{"num_attention_heads": 8, "norm": "rmsnorm", "norm_place": "pre", "rope_theta": 500000.0, "bias": "none", "init": "orth", "init_std_qkv": 0.0178, "init_std_up": 0.0178, "decay_shape": "linear"}
Each number is 128 + 24 x the weight over its row's rms, rounded and kept within 0 to 255. Layers, rows and columns count from 0. Numbers have three digits each. The size before them is the row's rms in percent of the matrix's.

# layer 5 attention query, 512x512, rms 0.162, rows 135-243, columns 0-127
086:146120131113124149121122149130110122135156122178108126113156131169128148071165151119137109138150164154200124143106138117113135172160170134098139119170181135113114156136140134075157133140178094116148125108152123129126157124102125124165144162068112158153152156131137120151134112129137166140142120119105116104149129123125155168136124130122136111097109125123136132139101144100163136135130
082:145140125188124114106136149169129088119136094134129108187100130093144163123123137108113109129135111159138127094117112157074105125113154138079149089087177143135133132144155160091192106093095144121108135185141106146079133154101117165130097122168149145092128106105128117140126102146090075121100144137087082196116143179123121144107122131093144163142132121124129065125127147157131106192139
096:097119112122153164119071156157175122119126144154120121126124091153108117123135118144126127132172142125113089144090109104146107082159169124111116148121124154102128123150135116093139126116160123159154110107133100161092136153111131114173105157120139129130063126143127124158140139137146101109151113078161157087102145124158133119152142115106156118096086132080139131129134167103061160121119
091:131138095105100121122137128120112125163115177245122161079162121132137094148123115146121121145113076139130160137166165128142180156137129113128159093112155130096148143164102133114168106143117122157137132126164115164118171116140130144113153103093103125102099091153116123099129141164137120122129149139120112146161113130140150114143108102139125128128073145145152132105136142125139145126119
104:106167106170157098154083129145171102131119172093114124113113114134112138160134145110094112135129168122130097071102154123057167110109122135090121140133122124149111099123118142136172173124131143097127145133069108131107078111122163135134172109136121135164089065153118119125133079140114125117164109117109167119087150142172114123150143140169129138109128138096094156154127106143168107133135
093:144129116120141154170123133095102150108148164164115137097140141152112095142114113185137137146168116136124078133111115099166135168143153063161113122118143146086119146145101101110135148128143124152161122110135132153151130120146101144124121118119124086160144153102110149155123133136128151143162148102153127083124129099143101115163103139123121130145054139087135109128142096141112129098072
143:141165135120164104131127128136166135113125119204105088154167142081111082133120155132121135141122117134155096113137093160163113169165124157107168135132097170135147145132148117152114152149137125145161124154142131113130149113100151123091124136147097115158110132107139085153145139132127096120128162106149165091130089075119148125140161152158169143074107121120133098124146098112138130109151
102:145133165144128177105139132100144099154147107131108116148127183071149142106128103123170098116137141106145093150108121139155129075150107130112110125128151102113091113081137146138141126133131118099127140149122121091057108086114119152130098114156096137139126103137120103102104156154093085134112146105089095100115149150092096128146112118130123141110149104112131099134125142139116104140131
089:114120136092116134172073113098147149091171154094154121150101115128121156108129207119058160147095131141089135110123140096119092109143125143167156118154154103158113146113108095145106149118115109109164108116107133127124120149129126113114106138114136116147110099105133115155142143137140151109172100123155138171168114120158123107105137110138146151119139111187154123141123124129161162109170
090:151122139188165123135153110105190117132135152098130129129132116127087124135156136154142144077113144144104172087162105075113156139158200147128156114138151111163146097121117114170163118128114121112119123137114103130100065148118150128152136086096132130113100156161134118127102115123090115116158128168133088134102115137165117123116131162169151114099148124158114101121098122142142090106138
094:129145095153167089180093113165126133152158132105110095076135136142179116144122140112129127153122107130143108135137151143143143129139150112112116104121096116113123144118136117118142089152105137160104149141065101115140099128100163092110141102135138090108111122112110130122176139154159101107127098104102169110151111130142128157132118130159122111119094144119119173125121112150135170149149
091:107131144112123179120192182155109131136110076132172147164130098172161127083120110124083114154124174089102161167079131133151087106146120113109084130074130139151132131133148157124114112140137148093054125124120132115109104140108135138087144124130119079093154148147160121130138126123117105148138113129154116174120095085118169111133098148141157129071110123088130118129146110166128107128137
099:129115132116164159114139127145150150168146180101124100161108131115141126124119098168130131109119151108106138116156130112145145076094115073121140158149128108105154158140110139130155163122137144165126123142139141140158091139134121114133113120111103117120142088163144172116127123130116126149166154081156148155102134161119150129089123105149092150155169114097131171113132122134165106131138
089:126149182138165156137138128178104118167115140147148113123089121097088157148111153132140123139116166133131122147151109124137113120132147129112153151083148112110106145133151122147144112133143096135139121148158083110111125122094130151160123138153136133126142093136181137167119113119105149113154124098121084147124151088142109122156137129127132134094127117145116130087098146124136167111082
090:094103168146150153102101113112093168198129180088141144113170139120106117112177143115105135138142112166096131124147126113146128121146118095135172145132137160114105122141089124115126118107140109104115112145085165122102111113115120109130137164176117100160138156125130123137113160100112148117130107093173110132138110115118146095111134148146136123113114095132149151120105163136106103147113
090:129103092139133114132118132157128126108112121133140127102130163110122123141122128096166107091134113123101081088162121169176155145151126143144165122114152142133118139147143085147096146088157102139112154140127113136114113125140100091152141086102116141122133136156127118173141126131122146147129104124159054069172141129177132097072162161129141123123115142124072122140137139138118148084130
104:134114173140120124156130132157152149142109099120130105071151159113113148147128125125165160160090116174193106135140138159174143118160110167127154114101107141138149119108088140112173104117116112130117154092114120117107152130140175124110130143152149100130106112114128165157139137171160140109131133134094112132130141106148139101101127091152130079108108124132136099095147134151113125108123
097:109129146102069095148124149112111141130103159184081073102115162140151093130124155132162125152116123180128131124123144132133130080111169153161089131141102123101134159089129102127131120148126171090128173156055116114131112148142153130132138135118130100149130130091106085110151128109113109134108130135124127124125153127087122136150107131125128149103077132132158103108096123132104098193145
090:152117114130126123141123122166152107135147110141123128143096129085149081171147170152141162142093118130101104123100130131153125141128100109116107124103158100119125127152135168160152138155122097143159140167119142096136194122115157135113098094085094108099092113133170122147145143102120107158137132105064119131112108158118129106111130101173118148110150146138140135145105126129091118129183
099:134131127112128107136125127089113136097096141130151115114192174127141141125128140113152138135147105100148089104107143163095160121086111116112156133118098125056121092109146159117107134125120115177096137163100122124133161124113113104114108134128151098125121152174102128069130136157108085143106127124102149072149107086140143122145100095171153093099091125115136121105112119134148129120121
111:162125104117056130131177174124164116102110141150086161121111087123121122140135160162127119133117132120148169132093122125131159174150136113155124151109110086103127097137119123131127128156155108102159148102142167133144204161158099093152136117115128113118189146129155140140138143093140145096158139078175162147098099089155118140120113115148154130148122123112125117172146152149126123153155
098:139120157131138141186139135105107150113091134081155160144189119104128111116133126129110113114099098157098104127122171108109107097139115128117158132184122110141128125129152153112117120145115158061125149120119122138138088123125145148147179123119162108133146074133125137101136076122161155158118103125129125173122123195117121135153141143152131124125140126124159133103119132098100103105117
144:124148154139124106132130156167145145117119079058216135210131152116136124119165136155137110125165147157107161133124113119147095150114167101114107163143126129177107103108109154143147117108111152136128121152109124135131056134134107157136090155136114124160133149094115116084062130112134120133116130159125141162104142156127120127131135149111087122110150137156146141112111137082122078131120
091:157140117128132086124149123145103165108117099096182109113154127130130172111127127086100117144113126090136095143127114140120171121139099119123139178082137108135092137137141137146089079097123134101113080112146103158119141113102126114120121149110111096149105126114106145086149123142114118136075090141104145153085136137135099126133060121128144130162132145092102135102115142171144163094105
095:133109142124112116129092145124151120108200059085162139147100114142087118099132123137090122143132143107157132078142090115099153197122162103148106109138137105148101123084129095132089173132117140155147090133127106187094119156144171138159108136157132129111121175152167089148122123115114141121118181160131070156166140150112099140100090165153125111101174104160127102120130134135115123118147
086:142101090115140119141150115135140152138160147129103075130107093094139123148139123093147111135124123109121127162134117067162175136104090109109096098114174113087164116149138128128163121108141154154120107130110120106152112163142095147106156124120142101154104177135126124110147091158100134111130122158156112126084125131101131104143099103111173134106123100126108113115143136119136086119097
093:087156155162140156096109116115164125107128179121152151094132129128151094093181128143147112115142118164152066103117135173124122099157176178130179131139125147098147105099146149143099164115162106092110160155119129129093124146136150137162158151157131113132153109092102159175154122119150117141150124121058119114172132136145129128115166163122119131155125135158119115126125135119152147158113
076:141139115156066149132110093108177103143132104137125168108128118175125091099127156087173094148149120127122091120130132163139151138127141146119158102149122139106150074165133092145146164111138096141154129096116122154128159142063140135133165147094120143144136156120157124130131114113123123135123157170118151176135134135094140142107116135087127151129122090139114117113128120131160121124113
092:112145161144144107193125115130139121144092182101097094138085155120175136132153122148140185089116103106130099088161117152147126056092135140093123152152092124138110102134156128142120116140113152112151126117078113103151172142148119150116128110140124145150152179111124125124110127141083162148189085118138156079068147078177152127139100125130128099092157121142102107161171123114150149117126
079:148117087084101120122147126121133166129137116190122133085118123143121128123142153136130142163135156117117145123095149106131127164088097073184088138167104141122162172136070140155167127113137165162118143140120095167146141104117115096099111157134140146154131131136089121138113161114132195134135122179121135108148149154104137161119074122140166143107104098144097104137121102123135145128135
139:132140132124185158141123081150102126165155097093096123145152155160113082143162123134182161125148108119120104101148138151153112124100146119099077133119130190111128121148168112126136141118137107144134128147098133119130096172133115121113133116153125123188171204170142127154114141143156155153150102135120182140114160167086144177142113165108099166112150119101115129103144151104165164109095
081:111100137102108125111153112132111127110073137101157194135164174175114141118099137136123144141127115162128125150188131151092174116143106144096112151130091121140103108110133149129121147098103159120123123133132125090158129122165134149106125105123083165121130110128123113133131133172133142103167112065113089148108136132152130107114173104098068157172169152116122135127146155146105147089113
085:152114075138114117162135126066138134121153151127131103110090110125094140162095114145113131137168133085088108142126106102179136131128135119121117105169103131099156154152110141110135107134175115101092108104132149151144155136129139094145162143123165097140096156108134111166114140102128138133144129126150146106100142099102129145193088112136152128119078111103120098120162098114135106109123
089:132126177138139129120111114135094134132085107115187137166133185132127107109107138113119119128104130126164100118150117138132105110126113147095095148104143136146085111121174123184069140086133105079123076147137134080082150141112129131120092162087071178128155125156127172105096128132132135127126115140107090088113120120162119163096143169140106135147124183136108136123107102143194149128133
098:094137121145126117116142109149116124110145186135117089074087125116122122133118115124170122121123083124121111176140117150141141133141151132134129150139160111118157138102107106161169130132082185134181095136102119130125156159119117171134104092147116100121124119136126100128147157083096116141159104117106150119121125120150136144204090114098134129153138127119136123124155152151120108129121
108:137100150155090116122113097128133108126114162146077140124146133078139134189131107146152113118127146103135160137125117112142157147134132128161102110112145117113121143137091126108165090160183138160178153130158128099167170123147134159127142124133083159168118109149116145139125083139115092146150130125089131136119103136149135125108153085147107137160124134134149142179101134099146123148099
096:123149161100130144135130132142103161187071176166118160085137109170125111149093129159133168101125140130119125134074141141160119093114123136142087133145082114144134107147136132123116137156148088096142110098151120136124127119156137137123094123138134085103139120102139136074098132132120132089126149139128129107160171094169128109124087104077119119148143159117158151175118151151160135116141
093:129140131165117133115111137141150138118155135107136087132095133098094147130104142143124124131158143091126174131124106114121153109157130149127120073113124133117133105090137148131170114129117129098139131150156152088122096162136165117092155137142105111117104146125160133142068126148107085156122112164108142187135140190083133158123127137123140154114180088140129097140131108124126146110128
094:112143126125110107130113110125131145139104168177149150141132129158144089120130150138116112117152106116058081115141111133148134140139121159104117138146127202128133139133086161115166151121137150141122141103126139127089140140103132126124133149122143114137153143137103139127126153126138110112112116103120130108130111142129124147106143125141128123101110102150145141078088135119121136140097
092:126149157094140122114127141120130116166125160130097127121099095140146146119120148209104158092170119139128136118136104132135122097162135133101097158143156091140160167118105129127151127113129125136132118130098107156103124185138116119129104147137142183100106134130130148173132122147101148140187118139147120138124108127135121147134137126117106114118138118135126135099141164152109121111169
136:126125141122129152131106164161133139143130118165110148138134149151121131124108110127108137130137125144144114135159136112124102094111117127136129113112121151146128118150093137168134094103158103130087131143108120123094073133113088168098083134116111076129145118116126112102116147087135154079085136123167073069153115095105152153132130153147123117128110129151111159121100100136102112119049
104:100126098106068098143148121166115139084144098108124135117101130079112112125126177137147114119148144148084100085135124124111150111149127142136130116103157110123120120100095113154184143119099131167125097141143119100136162150129122137136165148125154132128129102139135101125127149092121118100144172105115105122169140112151111079118140101150132121116182124165112109099159138156154115165151
096:107129113125165109114141129082144135101140124134092176083138158171119104150123158089121094133133098177166112128144104087173118139163104141094131110154126153147117101148111124108139121141072129141131137137137165135174100151127114132142112134130124143146114107116107111134151132111147120142087156109122130124141101110121123132163146167128131125106110116128134136095134126100132159151116
102:126160134147106139158096112116110121140132126115166105155139091123115130126105103139121109131141138136168108130119100128108117164085159102165139117099131151169114112153111121116123105114087163135174075155160139109155103109120092122124146163121155181118145124158155130149100144103165163128138135132170112141163121107130144132089149117152146116117152133107113123055115126081131143086092
100:115147095130146157121140073126132136137122105156116134136117125061117102139144139103138139133130142139135127107108148141106093119153160132102162105108089078105184104133126134138115133157151147131138129111152136126103133103124118113122170085130164129157121119146142114131107165116113134135176152124167156175123147162103131113136119164106111148101157118147118075145149106133167128121146
120:140103117122151132074114151136116124142177098104150117165140145139137172113105167123097145173111114099158150108179123131125112127078164096179100123169148126141138129154131112115106101152155134151137118135140132143120074105087119139082100159173144137164109130141115123138170176102139128144112097124166175113143112118116122133101094171155113110148158089125107108154124130146142127165144
097:137109143130152163127120122126106147164136169066115167123141125104099158145116142146114122135107099098094168100175114109137145099102142116131102120122149124149095142150122124128145093109137106127167080127130125139120112129144155134133133132131109148153125125152165133106126143135114114120109088065176162176115137164094132125123093102129132092120112117137152101100145100125145091129168
099:119124102140091135118116133156148138163129149082102122129107125151148094141134118107102108131157113124128125094128165127112107162161146064149129115108112143106149138139105144152115151114126133135122159127113106117108143093154111119142124154163160165124101180153121148103141132138129143134151113131132097132129109117106103164094098133143146125126149159151101092168122129134116139174104
087:081123107102116107144090096106112097124124111144151130114156136129113110120139103126156142091095074140118129094135165152102136115121120115149151094162129120107174124111147107153067124112114138116103153139126109134110122089160110097113155169112152107148110125092146134172117161138088099089124174118133108080137150153143099182170170166109149148166144157111113102153121130126108134128102
110:144120142162096104099114173140114169150113158121177125159127179146140134095164125131111140175133106150126116134116179126138112142098170095133092137119121106144122088126132147161141115120133107122096133108132143132109144125135104175133075129134098156100123118139144136114108120107139123141171129116145109111095125129085143144126177144149105102129133122106128169136118140137148101153091
100:145111092136164121089088135092169080152134141125118110126130099103065120103156133126099172116119123103114188104094114121109142120104131120157161108109135105121133149096130073112118095158083175115104100144115151093108114116141186144161123118133128116129161112124135113141139161106138145124160096167158176170136120107121127141122088129114155123158174115123151147063160128115147082140101
097:137088144157149150126085127126152122154101080049143137172113126108122123152146138156117152122135117145126120137133115091120139107103142069124137131121143101134105111126116129110117142125136128129134127155104137115140121144155124161115116151104136129129115119131105140107117102159082127148139097102134098107086194147117130178101095168128165132080130181133124137114105156127129131139076
091:084151131142123104111116122122133116154095154153100139159124128116155126128114131079142129127131083146142110119144103105137128138107150148095148150133141114135112085141134145141071120128144176143145144111087140158139173127166163147139107189137132134111086148152150124147136143160164143158110094126137152122104081129155147175109135141127122125130175091152112155133130145133075097136131
099:117123120099137135153148119140177088089142111105073103169126128111159116138155097119112131120128094102138140141152111096122099145152090100155119140137127113113115164133125134091095096118104119127152142127090125103167176110168153146096130117133135158131121148119140133114134073142111111151114110126079154133129122128122139113106126138119134178114077148169123156101139124103134144153116
100:104114100137103113148122108109128118150138120106089125135142093122144116107089117103092132138132089119105124148134099109126141111116103105128140142125109153099137179161130134102084144124091152177078160120116114136122155127129098118121161156132126151090154144116140151149160130142145131170139132167175087143117135141122081111124093162140119138114115126167121131167113113148108133145121
090:115142148120139116143129120147105191159118139125117071135108106126140130158184118132135134140106105116125129134098108128120149089100099134145130098089165081136149141136097104107139132083136146139138089120127116154116130139091130137148122169131143102099158181160118165106122121153111118135092091101139132153115134152159142114128154157131146129136146115089117141126115140134111087131143
090:137100141121061094142128134109087081129146148115116132137128186141137095143115129144078122128170167119178105128116122123118099114148099101132131146133094132126129126149127108144077144127121134109125161178100141109129100123155102197183152137151128162146068108123142098143142126138103130146140158122124089085140140093096114128103159142119134189149132162118120138128089131111142184140114
075:145150135134174111151158129127128092109124142096133131099136106105133102138106081092163101159131179157154127149172106138112115149135137168157124107129127131161160108133145179134177147122171111141105141118119128110107160081096106126147165075124159124094114103135116127132121072132116156101094132102159126129123128126113131119116139125110086135100113139096118099143107126114177105107076
071:115098111120109158096098143084144170149179120199163179136154127125127135145116143119083125153133112143127154112151149140095133121135115110107127176109138101138166113130106134157123089097119083097137165130113167166139063130174125096149080139140124125145139140116129107159106165138111110160126142062065141134110131163144115101123177122149154175129113112140151175123125108145095099140186
082:187144123139150110149083122146140081092115117176160094118149127135138109132130137130133168097133162137095161112155146126157128110126123132150153138154166085075131195142135104135162106153115142149104101104107156111106145135135143092119148116122176095159140104141125126099102175108144141140119123114126125159121153118141135134121107130139130094156139135117135161074088104149111084112140
075:101127139142130149113147118143117131142153134064163135129137122139113125107125107100180098166132142169122089117099115126143130138167111125089155128118135171135106122139154114125174147144148126101139132130131160096100147111121066123157128127083112129116108093136137115093113100127150149128084125163061136150130158135140102151116166122115125108104152136123149134105086095116129155134136
101:100111139152133130153081130210081131125170150029139120105150113163159123126139092154149133117171107122114111142131141141159104124150142154158124116102126137102132122122190126112127138105112117131115133138139140117111142093120135130089156125108136125135148116145112119172112144173165120161075153149137112098119184144112137114131130135104116111113137116143154164141107151107147109088103
073:107148106137120150108165124149102130104123151073144140109172110126124113138149093082156132144114120185125127103124117113135150120152120123104121122117152123138150097153142118131146127099136070086143113150135096099122120113127123121144123119066119130080094125136149129125094124117130134086086117163086117135121166165156112136097175114094085121111131130147184153107114117117107127140146
090:116137142124075117144138167110138127141105096139107124142074152121124099121105140085134172108157126117113111125116159132139133126118121199120089104128097090119147080095138133170131134151158132135097085135116141154104124127155126110124107095142163139109111135132121152147135151108121117091104151184123148177116136136119120135131144110110137151154107116150148097122137111137131133172174
082:138135154128120142132148099159136127135142099136135118121159120124085155125130157113132170148137109137108095096146099100178128152120186139111147111160165140150108094127093106120133108174118124118152104155129084154127158135107139138136182144074148131129128095130103092163150112118158146076135138145144105117150152109165146134125136130117121103149163129128131145114142131145125119095089
082:116163136140115104129139106145116116100160099134122116116133162099125138149113100108141121164122100173152131080126113149110122122109128133110133117111137157183140090114130131108159132089088169159175133167145151112118140119108132144160119099142142146073091096104153085121130079129132108114090166124057127149140102146156101111103124106155131144129223138148147141095102115138100107174144
090:127126119122152142104081139105126105144143131156159140127077116143097133101161108158139132136150130129149105154116103070122163154153178136114137127141122125121133144148136152132143152128154124135137142088130131152142116165083113161172097128099175115129107138147137125164125139115107143123155121092167165107135126117129112133184115125072169144119077126112135144156152171121115168121121
090:121115083093132120124134119146123166133151153245103148066113112103148088128113145102133135113149082122135147165148139105146129120102159130152161130097131145061156148118105128126133109129129124140158120107124121102150148110137163131081100109120107135112133146122114104127153141114154134174118134105153129105187141097104128118147113095111095165140075124158119130077139122156150147158094
104:128114150148138142152093146140111102175097080127152112152116150130154103134160154124100101091146157125133093123129169192060103119102141087133111101121101069143143102146132155119107145126189159118083148162082154158111107135138122091109180133103149109121132078154123137096175103163117092138143124121082096086138155132119145132152101117116104108127165135131087123114130115123150134133137
081:104143111133134146155133154104131120137121138172120146144136150168104102101149116208131139127136121146121151141106155080148130124125146095151103130128139112114099136133102114112144113142135120131115110103077130171120139108147132121173135158115125149179143129137109166106170190150151155152138153079140128115095115116155108120168114132141095135158049143084127125166119133109124122074097
151:096132133120142127132118133103115153142081146182154105126163166151146133119148136137097131103162146129160122095130111151118099129085094117148094129120117179115129103141113138152105136145149117104109136148117137102107116122142122112097133155150085145160124138122132121146116131125136071127144148142125108071133145141119132169146165173126132129124124137136158125131129107111116115135094
101:115137143087171142142108135113115134134090171088121110124152138104120127145134124150176115088156117119167145125109148120144114088096113108101098112092148135115084157085139125123137103121105092122099131103112103129105149104145149097070091126157138126155107114128119099118148104146122079154119146130120137094135133104155101148124156158127073091140133119124124133119136167141085130150105
093:130123122124129127127132146135126165086127125111128139115128103122114113145106213140065165105079116133123149112125121099143110099150136167147116144137180106148116144132087116117094143125151100138133140114169118169154111172098141128137149142140098141099186146138105136164138113132130193124164147117153135157127111136136133070120176102135131105156168137163105147129147163163144145122150
108:125122112138196141148161138079148111111160119084140116130124148102106128137124138156150140093125163159108182132161106082145154124142128127109150131178135123148145115146132110151119103137165168120123119135106100140124092119127133116146153106166107137128188114166098134148111106163131120096162139116163159131150119170141130160137119135160133161133167144145138120106136155130151119086170
099:116128153154090088164138163131113150156127188125114092095143165121127103137109101118151100124089064132120093130122129124152111093121139122123112100164143147137107108095135107128148124137125106125125179152146093103159142115131112121115098115109119130102103122141124113171120108120134108115127088079080138120124101097134129156117123126129166152111093125140127113095094097147106113099148
105:153124081130159153106152151142121174137112102103151104134121098180164142152130124107100151145134134123152164096133140132123131137117158104129072171124129143135131149129136117150089118135137170117108119146107103125148088170104145124116129104108131121126127136151182139170114130133143106147150099116161110114128186119130165134148153125105121120121097129110139092121140119149130105120189
105:133085153119125155124128132138142170128140141168110117135086084142117113133126111141128101080136139100080163088104179096144102088102158107156148172180131104126148136160127116154158153139122151145119128136138104132134127115149134121125156157150155174097176117150139144124140143123144158169195112099175142160121133190151123080135139143108124133149152128116141157106155140130124153126121
096:136119194149145112123127083150112131111125133139130145165136100153161135112156129173150141114169175107151108161141139186143112120187130121093150119115115132139111146150157102116142127149154122100104149165097113127129089151134128138121145165116165085061145096151125132134106094149171126122157154112113094137138117114156108152109116113137099102121129152141116145117101124145151130145113
102:138124109142089117179098144146136138127121114136110139135152111093111113133176120080123118127125108192143128136121134117139125137149123073124132079129174137084148118129129100102078120077102128130136122127115119133112078098141099119116109154166148104126164128104114142123122147085100130098135124100117064126131134121095144123106130125129109106091121108132110094118127155099122091134099
097:112118107104143134118114187126181114099107126099144122122109193075147155140148127121116130155101104121148169118153104126130145136153159157103147141134125100124155116108127121157060161121140129099102137140135126118132106162153155116124081103122123114095140123131121111147117106110117112109089156144188055071117150143167164184080143111161096117125110172104096146128064123137131132121137
117:133160130081145092123160115139165158162125135159119108123110131143111151139112145151116129163106134183133134147120092176152120157140085122185167117134149128092136135102126099063123117126145149119168148121160133120119110156135166142137135104139140132094109141157121107143139121164120112138126093093070153159146162076100141121118126155104163111113126100140109084097159144141123134097113
099:195098163125115122139128109143103118119118174138150099146105160162162131093148166172133108074139126135155118140143107181146157086125131169145103151119123156159121135091162163116180124129124173143137159164099110122095121149136160126104091129142117117108139083109107090133122102089115130133117160148083094144124161171094117107156105136143159116148120127125141150133096114150106084129075
098:159122131158137098112155148125148144143136189138105129130105097107179106116149139160131166105119147115097114087128100109147106072152098145138096137132112097128129138110122122125139138157142159148152149118132120098122154083124101145105105095120107124138135130160154157135138133109113158139105094137129112162108098135129131110148151126125147125130150180121136165095150146146130105148206
108:099185155108116148120122119118124150097083140154094110122151157114082102157118109101145123182167141130122106145114131175108102102158152155128116135165103137066155121151126152103100093119077111092106158124099171152120125151123146119103137097161161117167128128131109107113156142139104084130125102142117103124137138137100155082125118118095132133052107129136127126095097141175153162153185
118:140133079128103138131113106168155110172133160070138138148116058145113085117124116143153121152124136137095187169104129116106126192134129114139139114135164142101135092139142086126110139121144110118143133077139152161142121147121121108145140096130112140129162080132135130155135129151161146112143109095161158144129124151104119119098095113161166155122107104129125162150151130092091134145120
104:137104163111106163151110104093131106135091123119179159118137133117123160121149130165090134125092077115161097119159115124127139088110118122097126139170109117098174115112138134123099134099124164073102127111148150157100105134115148129153129165122097137086112088140139153115100109137145160139121112081162067156137152154121174086121153151159150101127126193138148132116088139130128123122164
148:101134112149107118128107156152125120154125145096132140156154135132108130142116133120132135120153162146147124136097101126184127099079091141099117107129161147147126110115121156159126128128089102125170112162119122103115085131120103138115129141120096147134098157097103162162058137131114160156125124146109101113128143140139123158122147131100127139130145103144132145093108104103118135147107
102:137137118118113130153166144077069159128110143136141117121174143120129140129101149058125122095113128170111101144138157177159171113126109163122179175139106142150111146147176141133091099084120141100102107131161105137110106111083127132116149099101135089122131146132123126143182120122136095126100120162095164108151154096104176110150108132085127141095124175125129123089131144166141150095120
106:152128169128067136131111102150119151160171086116149134136173131134133131120132132113126102111157125124131116117141085170113117124106189125139118150103150129135078152119094097127104127119132161178120111121105074123145108131116129147135139110160162120147079153127143123131111123097137129104130130128135097188088114188126125092150152132149137143161124122156140135119110147111106079108145
073:144102141094086117139130121117108184152160151127104125152116148108127149138137137139133098120157138082150103176106144111106145089110196153159091132106124116125132165104091157092139103113147167121119108132131085142131110165124152136113141152107104151121142124075108183127124134193123124089100131163134117108098121088117140142108120116169177115099126084109163123146156178109164158122078
081:112116134178115120134168141157119132135125173107130194085159113129117098125152107061177096155101146175115142129121108123161128159182111131097132110128106120115133116135144144167143137094133136128133141114107119112152167119102106163106145130112141118094140119175117137132098120126141141113124119123105132127137132167173113147144145160094129119123141134125180112122094116164158110107100
071:142159151129115145141151158159126152111117121122101160063154102169136109103093079093188153146148155151139135148108114153159119138140138140130110127105125111147156095132123096140134134126128060139138138129117129087113178105108084084112163135094145105165101104161150132151117128109094120139155142099111161129149128166106143142095166146140075114120170121099141100159098137135136144124119
077:094129129150155101143156093114097126147152159091128111082109107094137188086136129191109143097101144126109069145179131110154067121094155136107114133153135120076133085175146158143164112149149131124083083119091135088099099122126138092119108115155103139126142119153156153144114121149158145092152102153185151106126154107061152110159137141125114093123124123133122101154127159074151148144121
077:166127087118136115117147154105163119104134099187139091148140131121126153100105175142112134145172121067102168128125111125128107111119143118137133170138142116117100156092083147155142118081115176173103146103144090144130141134111133132112114141142145103150134153142111143155152134134115138153130177148166150129113173110127131116119076094154144126163082132121129148160130152152105106134121
138:154137121098136134152127142129126120119108139183110142142127135169106132140132130102173145140161112150096081103118135142122091148150124152126107157121115131117110150181144127156124115122147142129138141127128105088133141155106134090162126111119143096116139137127161114124133138148109118156165094108183127113129094132153138125136131097110123165087118142144147130153136140144143086110148
078:133144157079157121138151148173103137101081150132124171101188160195133097122121129127146144160107141161132108128135133178116085151181096118090154152077118128119140146156169125122131139085116147132101135137154139119092149119121116114116132122119125146118169150122154116118096101151164123109154149106107143118140133134173111095090180122133118128160133153101145140119120112136137128149114
077:131096117118110133124102089103145128123143123148116122138080144130092086119097138146131138121159129059121103170129145093139138134142136167163124108143104134072151163116130128138137127141143130111094084119129140186131142144134125121128144154139152120169140161135093119146122214119146156123126123123176166120099146095096102134169116176148118147129083102114117126160156123146175136119124
081:096128170123122162098153132113134080150094128088133165146152145144131136131142148126101120118114134109115093094154118154109098111144092122091116133129144125148101084141122132152086101081075111090156085151134125098105145120088117167104121136106084147120157103146108145099117136127148144101127109126136110104170123156123125127086144147155080086117180166131128165088100140163164134106106
101:127148112102099120100091129158115149119164155174104113080093122081111125132129132137150121135114081135181146181098133116110150126108135178126148048138127121127183156109119164132174118154119168157165102086112124111144140137114119137128089092128126081118138140086146134108134143118108111148167092107094151137154101140078105159148102089154140124126091101149095098142122121102134135148112
097:134160105168097088100108128129113115134152138108079095091152101096134148134139116144141097149168093091123114145145100106176107110127149138129122104145116122140132161123100088136163080136169195134132111109118144142144117121092111138143147132125119146151106142141116128123139108173108136144151110097099135194112101168153106130147148129073152171121085120120135115145097140142139088135118
091:148144084094138119126140138122133144125100170168170173107120113156122128151126183174112139131094117129111166128138145113122123137140116106179098118133120076100122192165099141149126114137143078125140176101135124125127110154181141135155119141129130121143100127155132149090068144127153115142154148088132131132150112143163155119144155165080129103124111128105137118182135159142136141185128
091:148109148170107147102111116123161131144134138075112082127095126113130133159137122112140128121123146113147184144117141131148191101111097135127116100125144111132143132103142138150142110111134137099135159143108175110146098139120148106123160129165136061119109127121176104120097106115115083145130118136065159182138179133101135129125128122124134119168176118140131138155142108108151099143101
096:126136095121120114111107148137158128165124118154154162169083135173144127139116127137119101093137125125084109089140148134121146169108134133129118164143145130099129126115125112121127143111178146148087147111082132162113132155055133091137117157140170133121151136189131133141128148156150120097112130102147118120135142127132151162147138108126121139120090128114146103104112105123164156174107
097:125132132105121148109088144132130090163156136141129142156116132130141146124115113174138156104112149111136143094100086083147128120154094135097151068111124117142128154141127135178123118168122108111090131126106136118098086110164139141105135144125107108116149122156112156119113172111093152145161094135147101167144095117125112106092118085122098144120166106146102157131154137134157118117141
120:132127120097083134148130157218161131140111162136110137163166122139107088126105082127124114123109114133149121083144131145173144119101147132110127095135115119140113128091113133169126111141107105133096151137088131156102109125126095161083114143131136078109167126119158138119153109113143120089091153124095085108138114104157157118132139142144122116112133139166094131116125104135054102147095
103:135112138153090084141128143126145136089157099153132130116079138097098087118149133128118115123164121115100083088111134117130104120156142120099116122080133147051115135116133097094186133119084139142149107114126164127106142159142147139127169135085156133132127131153129124121154133087179124088124118113100147101110186118104124095119133096143084152135141147133120111095110119152133131173159
099:137135101118165142120160126083093163125111112066128129130109089114116141132132154112107128104143152137115160126140110106138150173135070140108129131141132145148117116128088146146144091141093138116142127156155155120122089171156154141152145131145143138125169113138150112102130133151147144117143121120162143118108119145080108124153157131123113131117117148165186143096137146124123085120153
101:162163129124134129169099146100093132121086117174158108077118145133129115094127131109086152115145199127153126113123160188107145129113062119113135123141110151131147089140134107109120113183153125138180084178108134116106151140134115090091120143093129150120137153159145128164110103130158140109092129117136133143153150115121124141109153144115156156113139141088139137091146129179125172102101
105:079116116101134138137081096122174131140106181127105147093094178086120124135149122091156128093105100120139121125156133150122118114106134102068101109141096100106138083158109114099102169135158156150123126114115130115175181132163121146087108099142122162115119097153120105117133117098097130144173110111142112096108117065087138099181147150111137131122138160125116135104114080098154113140120